Each number is 50 + 10 x the weight over its row's rms, rounded and kept within 0 to 99. Layers, rows and columns count from 0. The size before them is the row's rms in percent of the matrix's.

# layer 2 MLP down (transposed), 768x160, rms 0.0707, rows 263-349, columns 80-119
119:57 64 43 62 50 60 71 41 60 54 46 57 55 57 34 32 65 53 57 40 41 37 55 37 46 36 41 51 61 45 62 38 48 57 37 64 48 57 59 75
093:57 44 47 60 59 45 53 27 48 44 40 46 54 80 45 69 47 42 43 35 48 54 56 57 47 55 72 54 40 55 66 57 46 55 60 40 56 61 49 34
092:40 45 58 60 62 37 54 48 55 49 34 45 54 44 68 74 53 55 43 34 59 74 54 51 49 61 53 45 66 40 71 53 64 45 43 45 61 48 62 65
076:45 65 57 57 44 52 51 68 57 72 51 59 45 49 65 36 47 52 44 47 51 63 31 30 43 54 42 71 58 45 54 52 49 50 49 42 42 44 51 36
110:33 54 43 50 44 63 49 58 43 60 42 58 42 43 61 50 57 51 64 41 66 41 39 52 66 42 67 35 52 59 43 46 56 48 51 55 59 60 55 48
103:53 48 41 54 49 66 44 67 47 44 57 45 53 37 43 26 67 66 47 69 47 46 48 36 44 52 54 36 58 41 62 53 37 48 43 49 50 61 44 48
110:54 49 43 43 45 53 47 39 29 58 42 69 64 51 54 40 63 57 61 39 51 55 47 39 42 50 34 49 58 48 41 47 43 48 43 57 60 61 41 59
116:56 52 48 51 44 49 45 54 56 43 38 29 38 41 43 45 64 46 61 38 51 43 40 59 61 37 46 57 47 48 68 32 54 43 64 63 62 60 70 46
079:37 47 53 38 57 57 43 48 56 57 62 38 52 51 65 37 42 50 44 40 50 31 51 44 50 39 40 69 41 42 61 50 60 46 64 58 57 51 49 65
099:52 43 65 46 47 39 51 52 43 45 48 54 52 46 43 61 42 50 45 45 50 44 43 52 41 50 65 34 53 68 67 47 60 52 50 64 35 54 34 46
095:49 55 58 58 64 73 50 54 33 33 54 58 53 36 54 57 49 56 33 45 46 50 53 58 65 57 58 56 32 63 34 60 59 58 47 43 48 48 52 55
087:46 44 54 36 62 41 40 37 61 28 49 62 58 43 50 54 50 58 54 47 40 56 52 32 47 38 54 50 58 51 52 62 49 49 53 53 60 63 69 73
079:60 51 35 56 58 51 45 52 46 44 41 63 58 39 60 48 64 55 43 37 57 34 44 56 48 51 51 63 53 44 33 50 62 33 47 56 64 53 40 50
090:48 41 53 47 60 49 53 44 42 34 64 53 58 40 55 42 43 44 38 58 42 56 38 41 51 51 54 47 42 49 34 55 46 52 59 47 49 52 40 40
111:54 62 55 47 44 39 49 41 60 65 50 41 41 42 44 45 54 58 40 43 50 33 42 66 58 55 39 41 45 63 34 50 53 42 30 48 38 68 45 40
098:65 47 48 50 38 45 62 70 47 56 69 48 55 63 54 35 54 54 36 49 61 46 58 31 46 56 49 30 47 49 33 49 49 41 28 58 53 45 40 51
087:68 65 55 44 55 53 50 60 60 28 50 59 49 69 45 55 45 39 12 54 48 43 50 31 41 39 48 52 55 37 44 42 39 59 51 55 61 50 44 59
102:35 39 56 58 38 47 56 50 55 44 37 56 57 33 32 48 35 47 58 64 31 49 48 45 45 38 53 49 51 43 48 49 54 48 53 71 62 50 55 58
079:50 43 59 54 52 52 65 65 55 60 46 57 53 63 60 56 44 56 64 59 43 58 39 30 60 51 62 42 39 52 50 44 58 54 52 33 54 41 38 68
117:49 68 62 57 63 41 60 50 49 49 67 58 36 49 56 27 46 67 48 45 46 63 49 49 58 57 37 55 57 56 59 57 52 44 55 65 58 41 33 42
090:48 40 50 41 53 65 66 42 46 44 37 56 59 51 65 66 60 56 59 58 38 73 63 49 42 64 51 55 39 65 29 53 57 66 54 33 52 43 52 58
128:39 56 37 56 42 39 86 64 59 45 53 34 49 50 33 29 44 62 42 33 43 48 54 60 61 46 42 31 49 51 46 53 58 45 40 57 59 58 44 46
086:52 55 41 55 70 66 37 61 53 53 33 53 55 49 55 59 49 56 50 54 59 33 34 27 62 46 34 52 50 43 45 51 74 42 44 53 53 35 65 50
092:54 51 61 51 66 35 67 50 42 69 44 48 47 68 56 53 52 58 62 46 49 45 38 49 40 41 60 58 50 41 63 52 51 62 46 56 40 45 53 39
097:64 37 29 49 36 42 40 42 46 70 49 46 55 40 58 35 48 57 69 31 53 38 54 62 40 46 45 49 67 46 63 47 38 58 41 42 42 52 41 54
109:40 41 58 61 62 50 63 45 52 48 67 49 53 62 66 58 48 57 57 35 47 54 65 46 55 49 60 41 46 60 39 58 50 68 54 53 55 44 30 45
095:55 29 45 48 61 45 50 32 52 43 51 66 62 46 45 61 53 38 28 64 60 41 62 61 52 46 49 42 45 73 64 55 59 62 47 47 60 45 37 56
100:50 42 51 41 52 70 48 52 46 43 60 50 46 56 40 77 47 47 55 73 38 48 50 53 42 39 59 54 42 59 46 49 54 45 54 62 35 49 45 64
114:41 44 53 69 60 56 47 46 54 41 42 79 42 46 62 57 55 34 38 37 41 51 57 41 65 57 56 34 33 55 49 54 50 44 43 58 53 50 60 57
098:37 40 38 46 74 63 54 50 60 56 52 55 34 40 40 35 51 52 30 50 51 58 55 54 62 47 52 37 52 47 40 73 57 50 39 58 54 62 55 60
086:53 47 49 43 55 36 50 60 66 51 51 51 45 31 46 58 31 45 44 55 56 46 39 36 49 51 51 36 50 48 58 50 47 50 49 41 51 66 56 51
095:42 29 48 57 40 68 38 57 25 55 58 67 60 46 54 52 39 50 51 48 45 58 46 48 52 48 54 55 58 59 38 59 50 53 44 60 62 45 65 70
092:37 59 46 32 47 59 51 55 42 57 46 59 41 59 40 47 52 36 53 34 55 44 45 49 53 44 54 49 59 52 37 60 35 36 58 40 61 20 35 32
098:51 53 47 55 64 64 60 50 49 63 57 31 35 47 42 46 52 49 62 55 32 47 50 53 64 32 58 60 53 45 41 48 42 44 42 47 47 47 44 65
091:54 64 50 48 35 35 43 59 51 49 69 49 44 60 58 50 52 41 41 52 51 40 41 57 60 47 47 48 60 53 39 56 46 62 59 38 55 44 64 50
103:47 50 59 52 47 59 55 49 38 47 74 41 54 42 50 59 41 52 60 26 60 59 65 42 54 58 45 35 53 54 51 52 52 53 52 59 42 39 67 45
120:41 56 43 47 57 28 52 58 33 47 46 55 39 49 50 52 65 43 55 45 41 53 48 29 40 48 65 47 46 48 57 54 44 50 46 60 49 49 33 33
093:49 57 62 57 54 42 48 54 49 54 51 44 53 34 19 61 38 60 45 55 38 51 41 59 50 62 55 69 35 57 50 67 54 39 34 39 37 48 37 54
087:51 55 48 58 55 52 46 48 55 48 42 54 54 58 57 60 35 42 49 61 36 45 49 41 58 48 83 55 44 45 56 54 48 64 56 35 46 45 57 66
108:58 55 41 50 58 50 54 49 46 38 58 33 33 35 43 41 52 45 51 58 60 54 49 46 65 58 49 53 59 37 51 46 44 46 47 61 50 58 49 44
103:53 49 50 63 42 34 63 49 46 53 60 58 70 48 69 49 47 55 58 35 43 36 42 33 47 48 51 66 54 69 57 48 50 33 57 38 37 31 46 46
089:62 53 38 40 56 53 53 65 48 54 46 54 64 58 60 49 38 53 50 72 52 41 47 49 50 49 47 43 55 53 57 49 41 47 40 46 55 52 47 41
104:29 52 41 45 79 39 57 47 30 40 40 57 57 51 53 59 40 40 56 63 50 58 49 43 66 36 59 59 56 67 49 53 54 27 49 36 51 41 44 62
109:58 50 59 58 34 55 51 56 35 49 61 46 61 61 48 58 52 33 41 47 45 45 62 44 52 37 48 62 59 52 55 46 62 63 35 53 44 57 42 49
094:53 51 54 45 53 63 40 52 46 36 56 50 51 50 44 52 58 39 47 52 65 42 40 54 35 68 55 39 56 32 70 48 62 53 47 55 52 47 55 51
166:59 42 34 59 57 42 48 49 41 56 31 40 26 39 48 34 51 33 57 53 37 48 61 48 47 54 52 42 62 27 53 43 63 41 42 36 54 53 45 45
124:39 56 39 49 38 68 41 49 54 53 53 72 68 58 37 58 37 56 60 66 44 39 51 44 49 51 41 36 56 57 39 63 35 69 62 65 29 54 55 59
098:42 55 58 57 48 54 55 56 34 50 49 61 43 46 50 59 52 45 61 60 57 44 61 54 51 48 44 65 38 60 31 39 43 54 53 66 40 48 43 69
111:57 47 28 49 54 49 61 50 51 69 45 43 60 55 53 51 58 50 43 55 35 37 45 53 40 81 64 56 45 62 63 56 50 52 51 34 59 46 31 47
099:51 39 67 57 27 70 56 49 47 53 61 53 56 39 52 70 46 38 49 59 51 40 39 54 55 68 51 60 62 58 74 34 50 24 64 68 52 56 52 42
124:51 58 52 37 69 45 51 35 59 45 43 66 50 73 59 36 62 45 65 41 62 32 43 53 55 44 40 45 50 70 72 34 46 45 53 42 27 62 40 65
088:44 44 55 30 37 60 60 64 50 56 57 54 44 24 65 35 48 58 49 53 62 53 44 39 39 52 51 47 63 30 52 49 56 39 35 44 51 35 50 60
078:59 70 68 49 60 62 40 47 64 60 56 53 44 58 41 49 52 54 52 59 44 46 40 57 57 40 68 34 42 58 42 44 41 66 53 45 30 44 51 46
119:36 38 55 64 40 57 63 52 50 41 50 44 35 47 38 64 56 51 54 58 59 55 64 45 50 48 48 68 59 54 46 53 57 57 43 61 34 58 34 63
114:39 43 64 44 50 50 59 43 44 55 46 46 40 43 59 52 52 54 46 46 52 47 58 19 53 39 38 64 59 50 31 52 51 56 40 65 57 37 49 54
080:52 61 32 39 61 63 43 50 59 44 43 63 51 52 51 45 40 50 42 58 57 50 28 65 47 44 44 48 53 49 44 53 75 52 30 47 56 42 71 54
084:53 57 66 36 52 53 61 30 37 54 51 46 73 51 60 60 45 46 51 58 28 56 48 57 50 50 41 56 45 52 51 44 45 40 45 65 44 56 46 48
122:48 45 59 65 50 51 46 41 37 30 50 63 47 47 48 64 46 41 53 50 43 37 55 53 56 35 38 67 41 53 31 67 49 49 37 37 56 42 61 63
117:38 36 52 41 50 41 82 65 46 63 47 60 37 42 50 50 57 49 32 38 49 36 52 52 44 49 37 58 49 59 58 63 49 52 47 72 67 57 35 47
083:40 56 45 39 63 55 40 70 46 48 41 45 65 55 48 64 53 36 54 64 60 61 40 58 43 63 42 43 45 38 35 52 38 55 52 50 42 45 44 34
095:28 67 31 44 44 33 56 48 50 64 35 67 50 49 49 61 47 52 63 38 37 41 53 61 43 45 52 59 46 50 47 37 52 57 40 42 37 52 52 69
095:59 55 61 46 39 61 36 46 44 47 53 56 51 39 49 32 44 67 45 55 42 20 42 40 43 59 43 60 40 45 66 52 42 49 50 47 56 35 50 59
076:45 79 54 33 68 65 39 61 37 55 44 53 35 51 46 43 48 45 31 58 67 39 40 64 55 33 27 54 49 60 39 40 43 56 48 37 42 45 65 67
079:51 57 55 37 58 31 54 56 51 34 57 58 37 52 69 57 54 46 38 52 63 43 59 52 48 52 42 46 39 47 35 42 42 55 35 47 46 48 47 50
092:63 34 38 50 49 41 58 62 38 37 38 53 41 36 54 47 44 49 46 49 51 60 54 43 43 39 55 44 26 52 62 50 54 29 68 43 28 46 44 56
099:68 44 50 41 72 50 49 64 46 64 57 64 55 52 54 51 48 56 57 29 42 43 46 45 44 50 51 54 30 63 57 58 44 50 45 35 30 44 62 51
083:48 44 52 48 57 47 52 49 43 43 48 61 62 47 54 68 74 54 47 48 40 70 39 54 17 54 45 66 57 48 60 43 54 65 54 46 62 45 52 68
113:43 40 31 51 33 55 55 63 49 51 44 51 63 51 60 46 48 39 62 60 33 52 42 56 47 51 67 28 54 59 54 49 38 36 39 47 42 66 61 49
109:39 60 55 70 77 53 39 57 62 54 64 54 45 57 53 33 64 59 65 47 56 38 38 47 58 54 48 31 52 57 58 40 52 66 47 68 48 60 40 65
115:50 48 44 51 39 57 62 51 54 46 62 63 33 51 62 54 51 44 43 41 49 58 50 55 58 46 50 39 50 50 48 47 35 51 58 55 50 38 44 54
111:42 50 62 52 47 26 47 70 54 42 50 72 29 60 50 40 52 60 46 40 52 54 42 52 49 47 53 73 59 41 56 53 49 43 39 41 47 47 14 65
098:49 45 55 49 46 51 55 65 52 65 56 53 61 48 67 43 39 53 53 55 42 60 59 54 66 43 53 53 31 62 74 40 44 68 33 59 51 56 53 49
104:67 38 33 65 59 41 58 36 40 60 60 58 54 61 54 59 39 50 58 46 44 32 46 73 44 53 59 56 35 66 41 45 40 42 58 42 55 35 39 48
107:37 49 53 38 54 55 52 59 63 75 53 53 52 45 56 54 40 53 78 40 44 51 58 57 62 50 51 48 53 44 71 46 55 43 33 44 46 41 53 50
080:62 70 39 48 41 51 57 48 57 56 53 59 63 47 69 49 68 32 43 68 61 60 46 62 31 55 42 47 45 44 43 42 52 52 49 50 41 60 55 36
106:51 35 62 48 64 57 52 37 47 34 38 55 50 58 27 62 60 53 50 61 28 34 66 54 51 45 57 62 43 43 41 40 62 33 70 62 68 50 48 66
101:55 45 44 43 53 58 41 53 47 73 54 42 52 47 81 57 53 39 52 41 63 55 51 46 72 50 52 57 54 46 53 36 39 47 51 51 46 41 57 35
087:57 48 39 36 50 50 53 62 44 54 59 57 42 29 57 55 30 35 41 70 51 52 44 57 34 56 52 43 34 52 34 53 41 41 36 61 46 33 39 56
090:46 72 50 22 60 37 58 70 41 44 42 54 55 56 43 85 37 38 59 52 60 52 40 45 47 68 53 53 35 46 46 53 42 48 49 42 50 54 43 51
095:70 50 33 55 82 47 59 57 47 51 48 67 58 57 47 54 61 38 40 46 54 51 55 69 47 36 48 56 55 52 46 45 49 63 63 63 35 32 51 43
099:62 30 64 42 46 47 38 62 30 57 46 47 39 57 61 52 66 32 40 35 53 61 48 58 45 53 64 53 56 48 60 30 47 40 44 49 33 73 57 61
114:63 73 51 45 56 70 52 48 54 40 38 31 36 38 52 65 54 60 74 47 35 52 45 53 38 42 39 53 57 58 37 56 44 43 59 61 55 56 45 56
111:52 46 32 53 59 34 38 66 47 57 46 61 42 59 40 60 39 37 50 52 54 55 44 44 33 44 42 56 56 65 52 56 69 44 39 52 51 36 50 56
106:50 66 39 61 55 63 46 47 41 47 54 53 57 40 58 52 55 22 58 66 38 42 38 54 55 57 41 43 54 42 52 61 43 51 44 53 79 65 67 75
082:47 51 58 57 50 40 49 41 48 38 38 48 57 42 41 53 38 39 51 60 43 41 43 63 41 42 61 47 57 47 61 51 55 45 46 36 50 51 32 48
106:44 43 50 65 43 50 42 45 45 47 56 63 65 48 51 45 65 46 54 58 58 57 54 42 58 51 53 57 49 61 32 46 51 58 50 44 51 53 53 45
091:73 56 62 50 56 55 51 50 40 56 62 45 37 43 49 53 51 43 61 52 43 48 36 47 42 55 67 32 36 36 54 40 49 63 44 50 52 61 44 34
# layer 2 MLP up, 768x160, rms 0.1, rows 264-349, columns 80-119
099:49 42 32 41 40 35 51 39 46 42 42 42 48 59 50 43 65 70 55 47 62 49 48 55 52 60 61 59 54 59 52 42 47 48 69 41 49 49 25 58
091:53 48 53 66 56 51 47 43 46 49 45 36 39 59 59 40 58 52 61 53 58 47 55 68 39 30 56 60 44 47 40 50 41 30 50 68 49 62 43 71
072:54 27 71 66 41 43 52 48 52 65 56 44 75 55 42 58 51 60 38 54 47 58 63 34 37 59 56 56 63 49 49 49 46 48 54 50 62 46 58 56
115:47 48 59 60 61 40 47 48 41 58 39 32 57 44 38 50 45 64 41 41 47 56 65 50 70 42 32 41 63 60 60 51 43 27 43 44 65 37 47 40
097:35 66 59 51 48 46 48 47 59 42 46 43 50 60 42 46 30 69 42 41 67 62 45 49 56 57 53 52 54 53 46 49 35 54 27 57 61 58 51 65
102:27 38 45 51 44 53 70 38 47 43 50 51 39 67 56 60 59 48 45 49 61 63 63 44 58 47 42 56 62 66 39 53 45 54 56 41 50 52 56 54
114:41 29 33 59 51 44 57 49 53 37 51 26 46 45 36 53 54 55 65 38 57 59 39 47 72 54 42 67 64 50 64 42 43 48 28 52 63 39 37 43
086:31 49 43 46 48 65 65 55 51 58 53 40 40 58 38 52 54 48 45 41 39 48 52 82 61 55 42 45 51 43 35 40 30 57 64 48 61 52 47 47
119:31 39 51 47 42 44 54 46 47 47 51 33 38 41 49 59 49 47 38 40 52 43 81 61 65 51 43 57 54 50 38 61 51 57 37 50 39 72 29 43
100:30 48 70 45 42 46 57 59 42 51 63 44 49 63 40 41 44 56 58 53 32 48 48 39 43 60 38 49 61 62 45 39 47 50 60 55 49 46 50 46
095:45 50 43 40 54 70 44 41 38 41 31 44 59 64 38 61 38 34 75 51 33 43 51 57 42 47 61 59 45 42 54 38 43 33 51 42 52 48 35 70
075:57 48 46 64 48 35 51 52 27 41 60 56 41 34 41 36 37 61 65 52 46 58 54 53 58 45 44 38 63 57 63 53 53 72 52 39 36 49 43 46
090:44 49 73 60 58 59 49 35 42 61 63 37 45 58 46 54 58 66 44 45 37 62 42 47 51 48 48 39 80 59 61 39 36 60 57 47 50 39 43 28
113:43 47 66 41 46 43 48 38 46 66 63 56 29 54 38 43 30 47 34 40 56 54 50 41 53 44 53 42 69 55 46 36 24 46 62 52 51 48 53 46
098:45 58 39 63 57 56 39 46 50 52 38 46 65 46 39 39 51 59 57 45 61 68 61 45 63 58 35 66 41 46 39 58 34 66 49 38 58 39 58 45
084:49 38 59 65 46 47 55 54 35 47 40 59 52 50 43 51 44 67 39 50 47 53 44 38 40 40 44 44 51 54 35 67 44 28 34 43 58 48 56 37
108:42 56 54 51 49 30 55 45 43 55 45 34 56 55 50 43 58 66 57 55 68 48 72 40 36 54 61 44 46 47 31 51 46 50 40 35 45 65 48 60
074:44 61 51 40 43 28 52 43 17 57 46 27 62 41 45 39 57 39 57 42 57 43 54 57 44 50 48 46 38 62 58 61 39 42 65 56 59 60 53 37
106:41 45 49 73 46 45 61 38 51 50 20 48 47 50 47 49 42 49 58 45 53 52 45 77 38 57 64 45 38 54 34 52 53 52 43 43 63 62 51 64
099:45 62 45 47 48 45 43 43 45 52 35 38 56 58 52 63 50 51 53 52 48 66 49 59 46 49 50 57 52 45 41 52 39 59 52 67 68 69 35 48
110:53 49 48 54 49 53 63 35 47 65 45 55 40 40 56 52 53 61 49 39 36 44 47 47 59 61 60 47 63 47 50 58 47 50 45 57 45 48 35 64
072:45 50 54 53 54 21 43 51 56 39 25 63 53 48 50 49 49 60 41 43 49 48 63 59 46 51 64 56 50 49 49 63 47 49 48 62 47 46 45 63
089:46 36 59 68 52 49 58 57 50 57 39 44 60 62 36 52 44 53 27 49 42 56 57 45 58 56 43 49 52 49 27 49 55 53 46 42 72 49 45 51
093:46 49 52 56 44 60 56 52 58 61 63 61 45 71 57 35 44 59 45 45 49 73 65 54 54 35 53 58 58 59 37 39 44 64 53 67 64 67 48 51
105:41 39 57 55 54 63 55 50 56 59 49 66 44 67 52 43 46 59 42 41 58 53 56 41 62 59 51 75 52 59 55 52 40 52 42 39 42 45 57 49
102:40 44 48 51 56 44 53 34 46 62 54 28 55 52 56 37 51 42 46 43 49 55 42 40 35 72 44 48 45 48 28 34 38 42 46 71 61 61 28 42
108:53 47 39 84 56 61 44 49 42 60 49 73 58 56 53 52 41 56 57 59 52 49 57 68 53 46 49 48 40 52 52 40 57 40 30 48 47 37 45 72
108:54 36 64 62 56 60 50 51 50 47 38 54 45 57 50 42 32 44 32 43 67 42 56 46 69 50 33 63 46 48 46 68 46 47 48 62 57 66 56 58
094:36 33 53 52 37 37 84 63 42 62 57 43 35 48 48 60 60 61 42 48 38 60 48 52 50 55 56 48 43 49 33 59 51 34 60 35 65 48 42 45
081:49 35 67 56 43 42 55 45 56 43 42 55 44 61 47 53 59 66 49 38 47 79 64 53 53 62 67 58 44 44 54 62 56 54 47 50 49 33 44 60
104:40 40 51 60 44 50 57 53 50 63 49 38 54 46 51 58 60 51 43 46 44 64 42 67 62 57 47 43 47 44 46 41 36 57 53 51 58 33 43 69
099:48 51 59 54 37 31 42 43 59 45 46 39 47 52 39 47 37 45 62 43 55 43 48 65 42 57 52 23 49 69 41 51 28 39 52 47 49 39 53 63
105:53 46 56 61 46 32 56 44 41 47 27 41 42 40 35 42 46 51 61 54 48 68 56 46 44 53 72 40 50 48 42 57 58 60 37 33 43 39 36 61
088:47 50 55 54 54 48 55 40 42 32 49 52 48 55 52 51 57 52 68 42 40 53 48 66 63 55 45 57 45 57 60 32 34 52 53 59 61 48 49 42
107:39 61 42 61 39 51 59 59 52 55 51 62 43 42 67 53 38 66 52 43 47 53 63 48 51 55 54 71 67 45 26 35 48 47 50 62 54 52 52 55
113:54 38 70 55 53 51 54 43 45 49 39 46 59 40 31 42 58 62 49 46 49 44 53 50 44 62 66 60 50 55 49 55 52 45 38 58 70 53 51 49
099:39 63 52 37 54 67 61 46 48 60 56 49 47 45 51 26 37 50 45 47 64 55 50 51 52 48 54 61 57 57 42 33 22 58 45 57 40 60 53 46
086:49 48 44 50 44 54 52 44 49 63 51 46 57 42 40 10 67 51 64 37 56 40 51 50 47 55 36 35 66 59 38 41 48 61 50 55 57 58 51 34
112:48 59 52 50 38 54 59 65 51 36 51 47 46 57 35 38 40 59 43 50 50 44 49 65 75 57 50 47 54 41 40 47 49 52 51 55 41 52 55 62
102:49 37 46 39 36 27 60 27 56 48 43 43 53 51 34 60 45 53 38 52 49 51 50 57 59 58 50 49 63 48 47 45 39 61 43 53 61 49 57 68
092:37 42 59 54 39 45 57 30 46 49 55 57 28 37 42 40 33 48 34 40 53 39 67 53 58 41 53 37 57 50 44 51 62 52 66 49 43 34 47 52
107:51 54 42 67 49 41 47 60 56 54 23 59 50 44 37 47 34 56 66 48 53 51 49 67 57 54 53 49 60 60 36 47 47 50 51 69 53 46 50 63
110:23 57 42 51 51 43 53 50 37 61 55 49 49 57 20 28 48 51 38 36 63 42 50 50 70 40 35 53 55 57 62 39 43 42 45 59 62 50 55 51
095:57 43 23 63 57 41 42 55 37 67 44 44 45 41 58 16 64 62 74 43 54 50 31 57 48 57 57 63 75 61 47 40 46 33 30 61 51 53 63 43
127:50 47 51 52 38 52 50 48 47 59 49 42 58 62 48 57 34 48 51 45 41 57 54 55 57 55 56 47 52 36 46 26 40 57 26 42 58 62 43 52
124:50 58 57 50 51 40 53 36 43 45 48 47 44 67 56 30 40 55 50 47 63 46 46 56 66 56 65 36 53 45 51 50 51 38 41 31 40 40 39 44
106:31 43 43 46 38 56 73 55 40 39 31 37 54 44 45 47 48 62 39 44 47 54 63 48 40 71 73 50 68 54 34 41 53 53 57 63 48 66 32 55
116:56 58 63 61 42 47 53 49 59 30 53 42 51 58 39 44 39 53 38 51 43 64 61 64 52 51 53 61 52 58 45 51 44 67 63 53 57 54 46 56
103:41 46 61 63 39 42 48 57 55 34 51 45 68 54 58 44 43 47 46 38 49 57 51 45 44 67 54 56 64 43 28 20 44 36 37 70 71 48 44 35
116:47 65 70 54 54 41 64 42 49 59 28 76 45 70 57 35 49 65 29 35 55 56 53 46 47 56 41 53 46 44 54 51 41 61 38 52 54 48 48 55
074:47 70 49 50 42 70 55 37 50 57 53 37 49 65 45 54 52 44 46 34 56 53 63 66 53 57 43 49 39 57 42 24 47 65 68 46 40 50 20 44
092:50 58 72 49 59 52 63 46 54 41 59 62 38 57 45 48 57 67 48 57 63 39 50 52 61 55 46 77 38 47 53 49 36 39 48 44 46 53 53 53
107:35 41 35 55 47 69 51 49 56 61 39 49 49 64 27 44 34 43 49 42 54 58 59 40 54 53 62 63 43 43 43 50 48 40 38 49 58 38 35 40
107:47 46 36 50 50 54 68 65 51 64 44 53 45 74 53 42 43 49 44 51 68 69 63 43 49 55 34 70 44 40 33 42 34 60 50 46 50 52 64 49
079:56 37 53 51 55 48 58 50 47 39 48 55 49 73 53 46 50 67 53 56 44 47 68 62 42 35 72 51 55 61 54 64 45 44 52 59 38 67 60 47
094:51 42 49 51 43 58 50 43 45 54 40 50 56 75 42 49 45 46 52 49 58 56 56 39 49 64 36 60 38 48 39 47 38 41 45 45 63 48 60 50
119:48 47 65 54 40 57 43 52 52 42 48 60 44 64 56 56 26 51 45 50 44 52 52 38 52 58 63 57 58 46 49 70 44 45 48 51 45 62 60 73
104:29 17 46 50 59 40 51 40 40 51 57 45 36 50 25 54 45 42 51 40 44 54 55 41 55 76 35 53 67 48 53 54 51 45 39 38 50 49 49 57
080:52 46 52 47 42 55 54 41 44 53 66 45 49 56 53 40 46 36 50 48 36 43 63 51 47 62 50 38 45 64 52 40 54 49 69 59 47 43 41 63
105:48 53 37 65 47 26 59 45 32 50 50 50 63 70 46 52 49 48 55 40 48 39 58 35 42 57 62 68 63 45 33 38 43 46 34 57 58 64 33 56
108:48 33 49 54 42 55 52 48 45 40 50 33 52 68 44 48 55 55 62 45 69 52 63 39 54 42 38 46 58 50 38 49 27 46 51 36 62 55 59 43
088:56 51 45 32 34 33 65 57 42 66 56 59 48 62 50 51 53 49 57 48 34 50 47 58 63 48 48 30 43 53 51 32 30 48 56 46 43 57 57 72
084:64 48 66 48 48 45 67 50 41 75 55 49 69 52 26 43 57 55 57 47 42 46 45 48 52 37 50 48 54 63 36 29 31 38 61 58 30 45 48 46
089:51 38 40 56 43 60 64 63 37 46 40 57 41 54 49 47 48 46 48 49 47 53 56 48 60 62 36 46 67 41 44 54 61 61 38 55 54 68 49 60
096:39 39 44 65 51 48 50 40 46 55 37 55 72 40 62 35 47 52 70 43 53 50 62 52 39 38 34 66 61 38 46 35 46 41 52 64 55 59 54 38
093:52 47 53 56 50 44 48 35 36 33 55 38 45 53 31 47 45 44 52 44 28 50 54 43 71 41 70 47 59 46 52 46 35 38 48 64 63 54 38 60
111:32 55 33 56 36 42 55 56 45 51 50 40 59 40 55 48 41 46 48 38 65 60 51 49 44 54 40 57 54 50 43 49 59 43 55 80 57 51 39 40
112:47 48 46 57 48 31 63 50 42 44 39 60 61 54 40 44 55 55 72 51 40 58 41 49 34 57 39 39 45 56 24 48 53 56 41 48 48 68 50 60
100:49 39 66 67 43 49 57 23 42 45 41 55 35 47 56 44 58 52 52 44 24 55 41 64 34 62 55 31 39 50 42 42 38 43 37 63 36 58 57 59
106:43 46 53 39 48 36 53 38 29 61 47 42 64 46 39 31 49 68 59 37 51 46 51 46 41 58 54 53 67 43 45 53 37 30 37 41 53 57 37 55
098:54 39 64 47 50 53 46 40 34 41 36 42 55 40 48 59 54 41 47 49 50 48 54 75 51 44 57 48 44 44 32 40 36 74 46 70 39 54 58 59
103:37 53 45 38 40 47 55 38 57 48 31 31 56 54 39 46 51 52 52 35 43 38 64 48 58 39 72 44 66 54 53 44 33 45 45 62 59 56 26 49
099:50 53 58 51 50 26 52 46 56 55 40 49 60 59 54 45 44 59 49 33 50 58 51 52 56 57 46 41 66 43 61 52 38 64 54 49 67 34 34 45
079:31 60 49 55 48 48 44 42 28 62 61 33 48 59 39 51 58 54 73 32 40 48 71 47 55 62 44 43 57 51 62 40 36 41 62 43 53 66 48 56
108:57 39 48 52 39 47 47 41 54 46 36 70 39 52 26 36 45 59 37 47 57 44 59 62 62 63 31 79 43 61 54 58 47 53 52 68 68 42 54 49
093:48 36 49 63 46 61 43 28 47 45 34 52 44 54 40 36 46 50 52 36 51 46 63 44 57 45 60 35 50 66 48 71 42 53 49 32 37 29 49 48
084:40 48 33 39 42 54 45 45 41 41 45 47 40 62 49 71 45 47 67 53 40 46 50 67 43 53 72 61 52 45 34 55 46 54 59 66 36 61 44 73
086:37 40 48 51 56 62 43 41 37 47 58 30 43 68 39 27 43 59 52 49 51 53 58 54 35 30 46 45 71 50 46 48 29 57 59 46 48 39 45 38
097:56 49 53 58 41 48 55 59 25 53 54 60 60 47 57 54 63 60 51 49 55 58 55 51 47 35 65 53 66 60 52 43 61 34 40 70 47 57 54 42
104:60 48 65 55 31 56 62 38 30 50 53 41 49 43 41 53 42 57 50 39 33 68 43 51 39 37 52 41 48 49 51 41 42 52 52 63 44 66 37 38
106:49 54 60 43 48 39 50 52 54 54 61 27 52 43 49 41 46 61 62 40 43 53 65 63 65 69 52 54 55 45 46 35 41 43 38 71 53 38 28 56
118:49 36 75 72 34 40 51 53 33 33 48 42 50 43 39 49 36 39 44 47 54 55 55 53 59 59 61 51 50 52 53 58 61 72 52 65 39 43 28 57
110:47 50 68 57 41 54 66 59 40 59 50 54 46 47 50 56 31 41 52 33 51 59 58 41 65 51 52 65 45 35 53 56 48 42 35 55 63 53 59 49
115:33 56 57 50 36 50 75 50 48 42 54 40 52 50 51 59 41 58 37 55 57 42 52 45 58 56 58 57 42 53 51 49 39 37 29 42 49 46 53 55
121:51 43 50 49 52 46 67 49 58 60 63 57 48 60 43 33 37 44 33 42 47 47 55 42 57 70 64 50 69 66 34 34 44 51 40 53 37 45 51 49
094:53 45 62 55 36 63 69 52 47 68 45 45 32 37 57 43 40 42 48 35 40 59 55 48 45 51 66 43 54 40 44 53 63 40 46 75 53 41 53 44